From a checkpoint of a small transformer trained on Wikipedia: width 320, rotary positions.
Each number is 128 + 32 x the weight over its row's rms, rounded and kept within 0 to 255. Layers, rows and columns count from 0. The size above them is the row's rms in percent of the matrix's.

# layer 4 MLP gate, 768x320, rms 0.123, rows 190-224, columns 0-63
size [ 97 103 100 103  99 103 100  95 101 102  98 102  96  97 107 101  96 100  96  95  93  95  98  98  92 108  98  97 104 100 101  95 101 101  99]
[[100 102  74 137  90 121 162 110 199 124 137  96 102 153 172 154  69 165 130  55  97  93 112 125 155 137  42 114 151 161 147 147 106 127 139 103 180 137 149 116  95 109 154 114  57 136 121 110 132 101 102  75 106 125  75  93 153 131 114 143 124 129 135 135]
 [143 137 141 115 110 131  97 102 105 134  78 136 114 154 154  89 120 129  53 141 116 110 139 128 115 107  89  82 119 133  97  68 146 115 147 134 156  81 171  97 150 184 115  97 160 151 182 185 205 121  57  69  72 190 162 108 142 107 122 131 148 123 127 141]
 [161 182  79  92 126  95 175 156 172 117 187  96 140 186 141 102 151  70 142 179 188 117 107  90 149 170 128 143 167  92 130 103 136 149 108 117  64  96  94  83 116  96 127 153 142 112 138 129  90 115 110  94 138  71 183 153 125 185 159 191 121 107 133 142]
 [115 159 174 160 123 125 128 143 142 158  57 135 156 162 213 111 128 195 123 121 138 109 126 190 195 152  82 221 150 170 170 149 163  86 151  69  64 110 182 129  83 119 144 107  71 141 161 131 112 101 121 110  87 144 189 104 138 121 144 138 121 134 177 119]
 [189 143 164 142 147 138 159 151 104 118 122 100 162 120 138  98 105  77 106 126 111 115  65 118 149  77 112 155 179 168  59 142  73  75 124 114 148 110 114  95 130 162 149 111  99 137  86 100 126  81 123 108 112 138 175 193  67  99  80 138 127 105 130 130]
 [137 123  90 188 132 188 187 111 112 136 125 190  94 143 112 111 110 166 142 132 108 129 128 131 194  92 144 149 112 159  98 152  63 174 185 131  85 132 101 107 195 121 171 106  88 144  97 160 172 122  93 145 126 151 126  94 131 120 187 143  96 137 107  84]
 [152  82 132 127 148 105 191 107  35 116 105 134 110 122 150 109 107 125 155  93 147 138  69 159 139 176 137  56 110 108 153 166  92 155 146 115 146  99 142  72  93 127 140 126 125 167  97 146  98 121 146  83 163 114 157  97  88 148 117 135 128 110 146  92]
 [132  79 137 113 117 149 110 114 166 155 115 109 136 122  36 127  90 129 155 148 154  71 160 154 135 132 128  73 113 119 183  68 138 162  93 102 158  99 141  96 169 108 117 121 125 103 155  77  94 106 150 130 128 126 157 134 112 129 229 101 173 121 135 161]
 [ 91 155 135 193 135 144 174  89 133 121 100 124 163 102 115 100 119  98 108 178 107 171 142 152 131 120 105 144 130 104 154 165 129 121  83 165 142  76  99 176 161 122 133 107  92  91 138 138 120  97 121 181  90 148 100 132 133  74 118  71 166 180 144 142]
 [153 125 101  69  34 183 132 149 167 143 116 173 165 103 157 114 178 128  92 126 111 149 127 126 100 163 154  81  98  65  63 141 143 135 114 167  93 115 115 102 136 163 158 130 141 147 132 131 115 134 157  53 162 141 111 155 109 144  99 117 110 149 115 120]
 [133 173  91 111 119 153  90 111  96 121 160 140 149 118 148 180 125 117 183 189 168 101 157 108 135  94  84  93 113 126 139 143 161 174  85  81  99 111 112  91 114 117  74 156 137 110 128 117 165 139  62 147 102 114 205 161 158 128 137 161 150 110  51 146]
 [146  92  66  93 159 153 158 125 174 135 133 114 112 168 143 117 118 150 159 145 145 120 129  79 123  89 139 158 155 149 113  80 170 100 124  79 147  77 188  89 125 105 155 152 183 176 110 174 128 107 172 128 127 106 161 122 108 135  66  81 121 110  97 155]
 [ 93 119 167 133 132 178 130 163 142 156 118  64  87 145 159 157 121 100 118  95 169 117 119 118 129 111 106 123 160 118  98 124  51 118 121 156 114 137 167 104 209 154 175 134 138 194 197 146  98  71 172 135 161 140 123  89 121 116  76 116 100 186 112 122]
 [ 83 127 231 111 130 191 105 113 102 131 173 120  90  90 104 129 120 158 124 117 124 109 149 119 125 104 122 112 120 116 186 157 127 118 125 139 112  87 153 137 129 161 128 168 119 120  98 151 169  83 138 125  82  65 174 156 157 169 110 128 175 134 153 119]
 [138 143 150  67  81  91 128 144 132  99 151  74  93 172 174 168 130 110 128 126 102  47 156 101  93 123  93 191 102  86 140 163 167 174 102 125 116 124 141 110 124 159 164 151 150 153 116  86 119 113 143  71 142 139 136 115 118  71 141 124 101 157 146 142]
 [100 141 139 171 158 125 106 156 118  89 111  62 122 137 183 125 199 186 152 120 130 124 107  99 159  94  93 126 114 160 177 124 136 123 165  54 104 136 168 202 165 123 155 148 117 106 125  88 168  88 142 106 110 156  81 122 145  96 129  78 148 114 132 121]
 [108 143  90 135  95 175 120 124 110 150 168  56 129 110  86 134 143  65 111 102 110 129 178 141 152 151 138 130 147 146 181  86 113 128 203 113  87 115 177 109 149 159 158 122 131  97  98 189  78  80 115 133 129  99 123 146  76 133 173 115 128 139 138 133]
 [119 229 140 175  67 120 135 180  92 164 120 127 137 118 157 110 146 172  98  88 156 118 151 144 169 142 171  79 122  82 121 135 186 178 124  97 143 104 160 141  71 163 116 101 134 123 145 175 126 147 157 141 136 118 160 116 153 150 114 123 147 133  71 120]
 [ 75  86 116 126 129 104 110 144 135 113 142  89 197 148 112 130 147 204 122 156  78 116 195 119 125 143 129 174 108 161  99  89 148 180 105 146 163 169 133 184 136 135 152 103 144 105 118 176 146 173  89 158 146 110 182 142  81 112 104 197 140 168 136 116]
 [116 138 177  87 176  93 157  90 141  99 149 148 157 148 145 156 150 147  70 147 149 106 183 118 117  69 189 120 126 216 142 117 156 136 115 129  71 101 133 125 141 114  93 149 145 150 125 117 112 129 145 148 129 158 149 111 115 152 128  81 187 139  83 130]
 [123 136 120 101 100 136 123 101 145 112 139 168 142 116 104 100 147 155 114 146 123 115 144 141 111 140  93 138 130 108 125  89 137 136  81  89 102  85  96  90 135 155 143 175 112  86 106  61 162 139 106 152 144 107 186 118  90 131 151  85 170 122 112 134]
 [101 172 115 111 177 112 143 111 110 106 127 138 117  80 137 146  97 128 128  98 165 138 121 144 109 197 159 152 102 170 158 194 110 117 130 152 122  53 167 118 168  83 123 146 115 159  84 182  90 135 119 146  60 143 124 119 104 105 133 144 121 113 123 106]
 [113 154 144 137 130  93 153 114  96 120  97 108  95 143 117 158 121  97 144  84 182 153 111 171 156  89 150 129 145 119 178 117 191 146 124 127 136 101 139 122 198 207 110 110 134 173 192 166 123 126 108 130 100 146 172  95 169 117  99 150 130  94 133  77]
 [126 124 163 175 113 104 145 130 111 117 139 112 122 113 114  85  63 119 172 113 166 169 171 182 176 177 149 213 118 164 160 124 211  91 132 134 123  89  83 144 105 104 103 101 150 169 162 102 120  94 166 108 144 147 147 136  77 147 109 135 140  97 127 118]
 [171 157  92 146 148 139 135  92 147 119 142 130 126 137  86 107 138  87 100  83 104 157  99 122 191 112 105 120  56  95 140 103  99 124 143 152 170  90 111  90 154 161 115 117 205 118 104 117 114 128 127 140 143  80  94 163  90  98 158 129  76 112 133  89]
 [150 111 168 147 175 169 114 169 171 113 103 108 147 128 172  96 121 127 123  87 136 143 148 125  68 100 148 144 140 132 138 163 100 142 106 171 128 175  91 137 140 150  98 106 131  98 146  85 114 103 102 146  48  73  90 219  97 101 155  99  89 193 130 118]
 [ 86 165 178 153 133  53 138  83 140  87 121 126  94  84 101 131 182 151 147 115  77 160 121 196 196 106 163 112 155 149 127 163 155 161  79 147 122 104 138 125 129 128 135 164 119  90 125 110 124 101 154 122  95 162 144  90 125 103 102 111 149 139 167 193]
 [100 144 109 133 140 138 218 146 156  94 125  91 148 124  86 120 122 165 126 140 155 141 106 110 108 171 206  53 181 153  56 123  83 123 143 116 163 146 123 150  95  96 112 120 139 131 131  84 155 114  57 103  99 112 146 127 135  82 139 138 125 150 125 127]
 [103 166 177 105 105 118 150 121 125 178  65 126 109 146 155 152 106 144 145 109  85  70 141 131 182 155 101 121 177 156 158 124  58 131 102 193  55  75  63  81 160 135  91 161 123  67  78  82 121 149 111 165 119 146 128 110 129 129 179  73 137 107 137 161]
 [105 103  91 109 130 143 191  92 110 148 124 105 137 146 171  67 108 113 126  67 124 118 147 168 153 121 124 120 109 121 104 181  66 164 207 127  54 131  87 102 106  81  96 198 147 166 136  69 103 142  98  90 121  99  98  79 142 150 101 204 101 126 113 159]
 [ 80 136 135 107 134 129 146 144 147 201  80 138 124  86 137 124 176 160  75 123 133 121 177 108 132 138 100 151  68 150  99 127  63 131 101 169  64 114 177  72 180 172 117 118 155 160 104 212 179 120 108 125 118 135 110 149  45 138 131 130  72 108 113  59]
 [130 118 142  80 133 134  97 182 145 113 184 160 107 123 168 129 159 140  97  94 156 127 144 169 136 128 152 186 172 164 154 107 145 148  83 161 121 204 145 147  93 103 116 135  64 121 142 106  73 132 119  78 159 150  81 111 111 163 176  69 178 198 131 123]
 [151  66 126  98 105 103 138 176 147 109 121 136 122 134 144  97 123 119 139 117  61 148 103 118 119  74 118 116 187 163 108 161 131 131 170 129 130  87 132  75  77 133 119 146  87 119 160 199 132 143 147 127  97 158  90 113 133 189 114 125 116 150 151 144]
 [109 121 116  69 129  65 135 162 114 166 103 153  64 127 146 173 152 117 108 132 158  97 188 149 111 114  84 132 150 150 104  74 143 150 189 123 211  95  75 144 178 166 130  96 135  86 159 131 113 108  99 123  90  98 170 124 138 168 113 122 120 194 161 126]
 [133 104 114 111 143 123  97  90 136 127  92  50 150 136 113 150 121 154 107 119 133 110  82 131 153 180 119 162 161 153 144  84 129 161 164 132 101 131  93 167  93  81  91 136 160  65  96  97 141  99 165 122 160 118 112 106 179 123 114 132  66  97 166 168]]
# layer 4 MLP up, 768x320, rms 0.127, rows 190-224, columns 0-63
size [101 102 102 102 100 106  95  90  99  98  96  97  99  92 101  98  94  97 100  93  98  94  96  97 106 105  97  94 101 105  96  94 100 106 102]
[[ 94 102 111  82 170 116  98 128 136 214 173 133  87 109 150  77 157 136 170  94 117 117 135 148 135 164 116 133 175 151 173  93 105 139 160 154 110 133  91 177 110  95 135 148 194 116  82 166 149  83  63 173 103 131 149  61 137  82 140 124 137 152 141 131]
 [115 139 140  94  98  87 138 122 120 137  85 179 134 147 158  75 112  67  66 119  94 124 111  64 113 136 129 104 128 164 103 125 111  55  51 157 115 129 179  91 155  96  98 132 146 105 140 111  97 155 132 132 108 123  87 121 117 132 100 117 122 102 156 111]
 [159 213  74 133 119 176 211 126 147 111 188 103 109 178 124 147  74 107  98 121 159 139 132 126 143 112 119 103 135 148 106 123 115 122 117 117 107  94  98  83 122 110 183 128 156 178 116  86 100 163  92 114 133 108 168 175 127 110 162 149 140 110  98 135]
 [118 198 151 151  74 130 118 142  84 162 117  96  84 167 172 122 103 128 103 117 152 139 107 132 119 128 104 139 125  71 154 110 116  63 140 167 158  80  74  98 111 118 135 167  40  88  96  46 154 106 127 152 121 115 157 100 162 170 141 137 122  90 159 149]
 [168 176 113 213 116 145  91 148 169 129  68 167 114 197 169 143 175 172 120 142 157 183  81 189 112 153 131 117 132 155 182 164 158  84 154 132 158 161 156 122 147 124 129 151 143 167 165 175 152 154 148 113  63 201 135  83 140 121 141  83 146 107 113 124]
 [148 133 139 144 169 115  92 145 124 121  43 143  87 157  83 133 113 132  83 141 140 131 111 113 193 147 155  73  88  97 161 146 135  96 127  91 138 176  98 138 142 108 179 133  95 109  19 147 178 124 132 133  82 116 137 108  74 108  95 117 104 164  12 194]
 [ 71 131 153 102 119  92 122 124 135 151 122 130  77 100  78 131 143 165  97 187 120 131 161 158  78  99  93 174 166 152 100 139 139 112 119 146  71 120 144 127 110 127  97  77 176 147 134 146 109 119 133 136 151 126  86 158 140  79 176 172 131 123 100 117]
 [144 198 153  98 168  90 105 137 138 116 177  95 144 189  85 150 111 112 129 137 162 166 132 135 116  60 116 114 150 123 164 127 147 121 114 133  99 164 140 156  98 128 124 118 106 201 117 128 169 116  88  96 197 140  90  96  28 154 121 128 166 109 102 155]
 [166 144 141 129 101 164 143 140  91 154 173 110  87 181 136 143 133 117 135 157 136 107 122  90 111  85 132 125 167  91  39 190 159  76 132 164 163 111 105 116 168 102 138 141 113 111 150 121  76 159 106 154 110 124 128 120 160  99 101  64 120 133 149 147]
 [152 143 126 111 130 158 118 144  98 152 122 131 137 102 143 185  85 145 151 176 102 167  82 141 100 174 113 102 110 131 130  78 110 106  70 144 145 116 103 104 174 119 180  96 126 154  84 145 100 154 113 151  63 100 120 103 122 154 146 165 172 131  88 136]
 [103 106 195 142 147  90 143 141 146 117  97 150 110  93 157 141 128 164 141  63 115  97  73  72 195 112 145 141 146 161 156 157  81 121 164 173  87 151  97 180 131 135 134 115 143 104 139 122 172 143 142 136 112  85 166 109 197  77 133 116 102 117  75 109]
 [138 135 168 100 122  96 193 156 108 165 201 115 129 160 117 102 154 120 146  54 163 129 131 139 113 111 135 175 160 179 112 148 122 155 125 101 127  90 147 129  74  60 119 153  68 117 110 127 112 112 171  65 157 139 117  88 174 181 148 143  93 147 138 113]
 [122 189 135 126 143 108 117  99 104 124 115  76  98  97 135 148 111 155 160  97 159 165 120 130  87 182 140  79 208 123  80  79 157 121 126 125  79 161 113 135 131 166 167 108 149  80 186 119 160 103 132 117 118 210 140 145 138 160 132 114 126 111 127 147]
 [ 92 142 165  37 114 141 135 137 118 163 107  80 103 130 126 145 117 118 148 143 117 151 147 122 140 154 164 116 122 113 167 120 173 130 138 159 147 170 157 105 143 164 125 128 119  98 151 156 101 140  95 120 122 149 176 107 112 130 139 179 134  92 107 108]
 [116  85  90 134 157 119 116 106 171 115 125 149  99 146 197 154 121 120 123 147 207  52 151 142  78 176 129  97  79 117 126  38 136 116 119 131 150  97 152 107 118 116 143  99 147 120 120 143  78 137 136 132 120 111 126  82  74 108 124  93  55 124 199 109]
 [141 106 105 106 102 113 146 166 138 141 159 116 167  87  81 133  67 137 115 142 110 105 219 107 119 148 163 116 174 110  92 140 120 152 120 146 160 158 159  80 163 133 117 145  64 133 122 142 153 170 107 178 151  60 135 112  85 155 147 194 122 127 114 132]
 [175 155 178 130  60 204 209 127 156 126 136 149 117 117 125  94 149 139 128 105 152  97  90 122 128 142 125 115 143 128 135 115 118 144  99 119 139 134 128 154 173 105 106 180 152  85  88 210  98 151  93 174 139  67 108 126 158 178 126 133 124 210 118 147]
 [ 94 117 149 132 132 132 121 141 149 143 144 178 105 146 146  75 158 109 139 151 120 125  79 131  86 125 108 151 118  89  89 132  92  91  81 107 140 122  85 132 123 164 117  98 172 146 111 210 166 111 145 169 102 150 165 166 170 143 140 110 120  96 123 124]
 [114 131  85 122 158 112 123 153 100 104 115 173 124 119 111 196 102  74 138 114 120 110 128 117 103 131 134  94 153 157  89 140 148 133 174 136 120 155 156 124 131 183 110 206  48 131 118 151 180 225 157 155 156 141  62 188  70  91 234 120 111 116 139 132]
 [155  91 134  83  89 177 131 116  91  80 146 115 161  82 141 130 138 130 104 123 156 125 123  89  88  92 165 101 125 125 109 139 119 105 134 128 127 152 180 142  94 133  61 124 171 140 103 142 119 175 124 112 113 155 109 107 145 145 128 137 150 147  77  74]
 [116 118 178 187 189 123 161 141 116  80 138  64  56 151 122 162 138 127 151 106 125 169 152 104 155 108 148 177 147 125  93 118 123 143 124  67 168 183 101 144 120 109 139 121 102 124  80 169 148 148 178 109  80 131 112  71 216  68 111 133 133  97 149  98]
 [117 125 125 114 145 155 103 123 122  97  90 185 142 119 127 142 109 139 102 125 136 111 114 149 152 177 157 136 118 118  54 132 134 123 149  94  78 190  99  70 102  60 131 112 157 130 123 161 146 111 144 100 102 198 138 110 122  74 150 114 154 121 161 124]
 [ 94  78 121  81 106 137 122  88 123 141 115 166 126 145 173 139 149 143 120 216 132  91  58 117 154 149  88 183 105 148 133 131 104 141 101 144  97 133 106  95  89  79 118  60 155  91 106 119 128  93 137 156 231 143 108 127 118  60 163  99 103  87 147 207]
 [158 114  96 132 153 189 138 142 106 139 156 109 118  95 128 109  83 118 113 102 158  91 193 139 100 102 110 175  94 147 136 140 127 134 195 207 118 132 135 121 179 128  57 163 220  91 101 140 126 122 121 159 114 129 112 191 169 193  62 158 113  89 171 144]
 [128 165  79 106  95  86  80  83  97 144 162  86 128 148 134 132 159 107 120 127 140 113 138 128 141 113  99 155 124  95 164  94 115 117 146 121 144  62 119  58 135 132 142 159 213 161  59 132 161 128 139 112 172 181 132 135 114 155 138 168  78 117 153  74]
 [126 125 111 106 178 136 143 155 144 133 120 123 150 105  84 105 153 182 182 132 141 171 121 108 130  90 143  79  95 160 188 160  98 130 171 153 156 173  80 147 152 130  98  92 117 158 201 119 181 155 157 106 142 139 202 163 220 152 140  93  88  71 133 156]
 [127  73 126 164 139 164 116 120 141 151 204 142 162 146 187  43 101  83 116 125 107 106 173  82  98 151  65  76 145  93 155  47 136 135 193 118 117 150 166  81 117 139 107 146 170 137 134 105 200 111 117 157 123 124 113 139 108 116 147 133  98  98  82 146]
 [120 118 139  96 105 158 161 143 135 160 151 131 132 106  97 136  79 126 154 147 125 120 149 135 123 143 164 151 124 155 124 167 121 102  93 164 132 138  71  95 164 100  49 120  96 161 140 128  98  89 178 141  89 106 125 138 149 111 197  96 168 137 176 125]
 [108 133 150 112 135  96 101 130  94  93  99 108 152  30 158 151  90 174  75  69  89 143 181 155  77 140 132 162 149  86 161 130 109 114 212 176  66 141 164 103 106 151 158  65 118  89 153 137 150 141 121 198 167 157 144  68 114 159 102  84 151 101 102 101]
 [ 95 103 184 113 118  92 187 143 132 156 127  85  95  91 119 125  56 157 108 101 111  94 111 163 132 132 133 113 143 102 180  61 140 118 159 136 140 117 144 144 114  94 146 138  94 103 120  87  79 109 139  82  58  95 126 167 169 174 123 114 173 156 134 119]
 [ 50 158 139 135 156 124 164 111 143 165  87 123 206 141 120 161  90 169  99 123  87 125 142  80  89 127 122  92  94 113 119 150  61 105 144 206 132 182 197 164  87  76 118 151  64 103 151 133  90 154 115 119  99 135 128 147  70 122 148 157 133  97 159 133]
 [157 164 179 156 138 138 130 140 134 112 162 140 130 122 126 124 168 109 129  71 141 103 117 102 210 149 135 147 160 120 127 139 143 144 151 160  99 167 157 151 129 135 127 129 157  81 180 144 135 161 191 149 147  92  98 147  96 156  97  73  85 111 162 131]
 [171 185 158 105 103  93 140  98 123 148  96  71 132 112 129  73 141 125 121 144 178 158 137  86 164 152 142 135  70 159 117 142  92 133 115  85 133 124 138 134 139 157 142  89  85 111 131  60  89 105 107 129 111 107 156 124 110  57 101  93 153 157  99 133]
 [112 104 168  87 107 163 154  50 159 123 127  76 184 164  73  99 129 144 128 130 103 166  86  94 105 153 145 156 144 128 134 135 119 115 117  91  72 167 116 134 148 116 150 147 139 101  92  82 206 129 179 123  97 143 127 167  95 143 137 130 105 150 159 145]
 [128 122 150 143 113 130 185  75 143 158  45 136 170 129 153 153 113 162  96 131 131 107  96 151 199 149 150  82 116 141 102  49 167  91 116 148  67 174 184 108 132 161 109 131  87 128 150 132 137 116 124 113 134  79 120 151 111 126 151 134  44 214 116 157]]
# layer 4 MLP down (transposed), 768x320, rms 0.0772, rows 190-224, columns 0-63
size [106  98 100 103  97 104 100  94 100 103  99 105 100  93 100 103 102  97  97  98 102  93  99  99  97 104 100  96 101 101  99  97 103 102 108]
[[ 90 133 202 127 141  86 128 131 109 144  95 120 118  88 144 161 193 121 158 158 113 126 140 190 146 212  91 133 128 106 174  82 132 190 141 133 145 124 146 163 149 100 108 165 146 183 187 147 102 127 129 158  67 106 105 101 160  78 122 222  90  70 132  81]
 [117  67 213  94 161 126 117 128  94 147 114 134  98 123 130 105 215 147 105  83 145 168 121 147 160 118 121 164  75 110  93 128 169 131  98 104 112 129 111 138  87 132 131 149 145 158  51 122 132 162 125 138 102  91 125 128  95 113 127  89 141 179 130 106]
 [121 143  98 146 104 173 141 119 172 148 109 164 144 152 172  66  97 145 142 126 116 123 136 129 133 150 111 100 156  94  96 158 162 118 101 161 143 122 116 150 121 125  94  57 105  81 115 109 129 107 129 132  95 176 149  88 143 113 105 151 139  91 129 179]
 [154 165 158 133  93  86 111  93 144 100  96 119 120 125 173 165  99 127 110  99 153 124  57 193 147 164 129 148 128 152 184 178  99 150 117 113 163 125 158 126 113 116 125 106 122 123  89 145 145 100  93 131 128 128 131 150  66 174 165  81 146 188 151 127]
 [166 157 145 129 183 180 160  96 129 149 131 182 121 122  82 175 155  61 138 173 120 112 116 147 126  71 139 152 149 131 106 124 122  89 132 107  98  86 149  94 165 140 103 202 161 162 121 153 118 176 123  99 173 165 109  79 142 161 106 167 133  81 117 111]
 [114 104 110 129 123 160  77  93 123 148 123 147 124 127 189 175 191 148 102 109 137 115 158 163 103 131 140  95 174 164 183  66 196 167 105 138 175 185 129 125 116 135  88 186 115 155 169 154 134 147 159 134 137  85 107 135 136 161 110 146 114 141 129 133]
 [ 97  88 143 115  96 127 146 109 167 199 127 176  77 164  80 133 109 130 159 172 119 167 178 157  92  54  87 111 146 101 108 146 116 114 125 127 151 161 106  83 217 112 132 151 175 140 114 133 136 137 124 173 116 145 131 124 196  98 121 174 130  71  98 142]
 [147 183 151 140  86 109 144 118 119 165 116 108 125 160 126 137 155 103 115 162 151 112  92 136 114 136  97 162 150 127 114 196 147 106 134 114 143 157  90 133  75 101 125 113 111 157 107  99  73 123 141 186 128 118 113 170 186 155 109 101 146 190 153 144]
 [ 74  90 147 169  96 120 136 113 143 139 194 126 120 127 203 120 110  98 158 165 121 140 146 183 161 118 116 129 142 135  78 200 171 164 151 109 120 152 104 147 158  99 187 146 151 144 163 137 148 136 124 129 180  77 180 111 130  82  68 106  68 154 180 147]
 [107 180 106 196 173 119 130 116 127  88  99 194 155 185 168 155 108 182 180 134 115 127 134 111 133 174 101 122 111 133 132 152 168 141 145 163  95 101 160  95 128  97 111 115  99 169 133  91 101 142 158 165 196 146 107 145 139 124 153  89 126 139 156  29]
 [100  57 155 146 166 100 150  92 102  76 178 146 175 101 162 155 193 164 140 171 144 114 122 126 194 113 116 121 101 143 173 140 121 188 137 145 157 161 131 107 106 172 120 130 150 142 179 122 113  86 152 159 158 147 112 107 121 163 130 124 178 175 143  83]
 [186 118 127  69 140 137 109 173 115 148 126 186 124 157 125 172  89 130  95 135 136 161 137  55  99  71 109 133 113  92 140 124  94 123 131 136 127 171  85 129 135 137  59 125 116 104  76 112 138 181 152 150 145 171  92 110 152 127 196 141 153 154 171 123]
 [128 116 138 197  89 138 121 123 124 165 183 147  78 111  89 138 131 121 142 136  60 148 157 195  38 155 145 125 114 106  83 106 128 167  75 137 116 125 145 122 143 136 157 138 146 185 160 132  99 138 122 202 151 162 114  78 167 158 168 106 125 101 123 141]
 [117 109 178 195 102 151 124 146 111  79 148  89 121  96 123 165 183 119 130 144 122 205 128 121 121 139 151 114 117 177 139 116 143 179 137  85 172 147 128 114 114 151 154 167  69 119  71 197 162 104 151 103  89  65  65 184 142 137 153 154 147 101 101 129]
 [210 129 119 160 154 145 110 170  90 150 171 109  93 149 137 115 129 157 140 119  77  99 133  74 167 106 186 141 144 146 130 138 130 154 188 140 152 162 113 111 149 169 154 149  71 153 154 102 193 114 101 102 182  91  99 154 138 150 124 153 186 135 109  97]
 [144 170  98 123 118 121 130 109 117 136 181 127  81 147 136 108  76 139 167 148 179 113 169 102 136 125 181 124 112 104 142  90 161  81 106  90 145 154  91 139 115 130  93 238 171 166 190 140 166 193 139 112 175 131  63  90  97 110 119 108 124 109 115 139]
 [141 135 133 177 114 150  97 129 145 141 135 114 167 140 135  77 151  61 137 101 112 143 105 132  90 157 136 132 189  89 179 173 105 142 105 147 136 115  87  87 102 105 171 130 109 136 181 130  58 117  89 149 155 121 174 141 120 116 118  92 121 137 133 147]
 [130 133 116 201  64  90 102 104 104 129 133 147 114 111  88  90  99 209 100 115 116 122 149 172 137  97 104 100 180 149 149 124 140 169 127 137 142 145  97 149  78  99  99 146 104 131 148 146 151  90 121 148 133 127 101  60  82 194 128  82 183 170 117 144]
 [ 84 106 121 187 147 129 101 150 206 148 108 160 110 132  75 159  54  92 146 160 127 178 114  67 179 109 149  83 116 161 154 186  90 149 116  80 132  94 216 152 122 167 128 130 161 105 148 102 156 184 118 130 115 138  94 133  90 115 195 123 107 177 141  80]
 [209 146 135 147 116  99 113 186  84  85 143 182 137 112 146  72 103 172 118 106  94  86 128 146 103  76 114 109  64 169  84 123  94 133 134  70 133 108  93  96 183 129 170 126 148 132 154 135 155 138 112 147 123 168 132 132 103  98 134  75 154 104 115 144]
 [144 113  80 162 152  61 164 159 110  98 121 199 126  97 108 173 168  92 116 164  99  44 164 140 162 102 136 172 106  95 161 135 150  93 102  69 110 104 164 159 114 141 118 176 110 109 200 191 168 127 151 150 107 173 177 124 187 147 109 135 144 137  87  94]
 [133 126 139  80  85 130 174 159 135 195 145 114 150 111 138 148 158 183 123 100 163  87 136 139 168 129 176 123 153  47 137 128 142 114 210 177  93 141 140 176 139 172  56  95 114 105  64 128 132  68  84 156  97  86  92 127 143   0 107 121 171 143 157  89]
 [152  83 134 132  89 184  91 136 174  89 172  70 107  98 125  76 141 140 143 147 117 109 134 144 144 155  65 159 112 138 136 105  77 182 157 115 117 119 133 119 151  73 124  85 112 120 126 151 186 104 160 110 109 155  81 154 152 124 167 152 173 193 183 136]
 [139 123 122 145 178 109 126 159 152 129 111 155 128 132 132  97 135 132 116  93 133 118 178 107 167  82 134 136 157 164 131 171 123 158 152 103 117 127 132 132 176 159 170 208 116  87 122 152  95 181 112 171 135 104 145 134 132 147 107 137 143 131 110 161]
 [135 111 102 143 125 147 113 164 132 131 104 153 149  65 131 151 137 143 114 114 139 120 108 143  32 126 174 104 146 129 123 126 123  56 146  89  93 176 186 159  89 139 164  69 106  95 104 128 132 158 153  14 143 128 117 178 120  97 146 105 140 138 158 136]
 [145 186  79  98 102 111  68 126 129 120 130 125 119  89 110 174  89 157 172 195 154 142 165 122 122 101  74 137  91 128 167 103 143 105 156 124 105  55 160  93 115 137 101 150 149 115 154 126  81 165 141 119 179 153 127 162  95 138  75 126 137 110 139 148]
 [ 87 159 138 118  88 113 128 151  96 121 128 106 123 116  77  99  82 136 116 111 144 182 149 192 120 159 102 130 122  92 125 129 141 154 172 111 148 154 157 131 147 151  98  98 197 130 147  97  86 163 117 134  99 113 137 154 132 115 121  80 153 165  85 132]
 [152 132 106 140  98 106 143  87 130 121 106  98  57  97 143 154  87 137 156  82 103 143 115 159 116 186 176  65  62 110 100 199  92  75 141 136 114  99 151 137 111 133  80 117  94 155 148 115 129 104 117 121 101 150 131  85  75 106 148 182 118 122 142 153]
 [108 158 135 123 128 158  92 153  89 126 107 192  85 155 122 217  83  91 161 146 123 125 143 165 135 127 151  75 151 133 139 156  82 160  42 154 162 106  58 170 122 130 128 188 156 103 160  98 132 189  98 136 160  62 108 142 124  84 182 133  89 143 159 103]
 [ 71 168 144 128 107 121 179 105 120 198 154 100 142  84 111 202 109 125 104 119  74  90 178 153 116   7 179 171 111  98 124 151 112 151 181 145 112 115 157  98 111 101 136 107 127 111 124  75 135 129  60 162  95 108  86 119 111 157 104 172  97 140 120 153]
 [ 77  80 121 157 113 140 185 132 102  89 126 159 105 110 126 161 145 149 206 111  94 147 151 125 140 138 131 124 104 151  95 167 185 138 142 138 111 112 141 140 112 126 109 123 144 192 117 139 101 124 137 104  81 123 159 110 119 128  84 149  98  93  96 116]
 [129 176 172 147 148 125  98 108 100  70  99 152 124 139 166 118 102  92 173  39 142 123 106 145 141 118 134 132 129 168 137  85  62 110 147 105 139 133 142 122 139 155 130  68 199  78 132  95 104 131  99 101 121 151 113 139  95 160 163 171 123 144 135 173]
 [161 138  44 139 171 117 106  71 126  93 194 134 150 123 107  98  63  90 121 180 108  82 190  65 175 142 128 138  94 138 110  75 102  78 113 131 140 112 172 173 177 130 109 165 184 140 161  77 184 151 158 124  79 128  70 130  82 148 193 151 144 131 128  65]
 [115 129 189 171 125 103 150 113 110 128 164 205 104 169 116 149 185 160  64 114 138 107 144 131 129 127 139 137 131 154 167  81 143 152 159 146 120 134 144 147  95 165 133  78 107 124 147 159  93  83 115 152 145 123 187 187 162  57 130 108 133 148 124  86]
 [143 118 132 139  98  88 206 149 123 164 164 116 112 219 137  82  96 189  65  94 125 119 155 125 151 140 117 151 127 107  69 140 141 126 119 157  95 107  89 135 137 132 123 130  79 145 140 128 127 173  86 138 127 108 148  62 100 173  88 114 117 192 113 156]]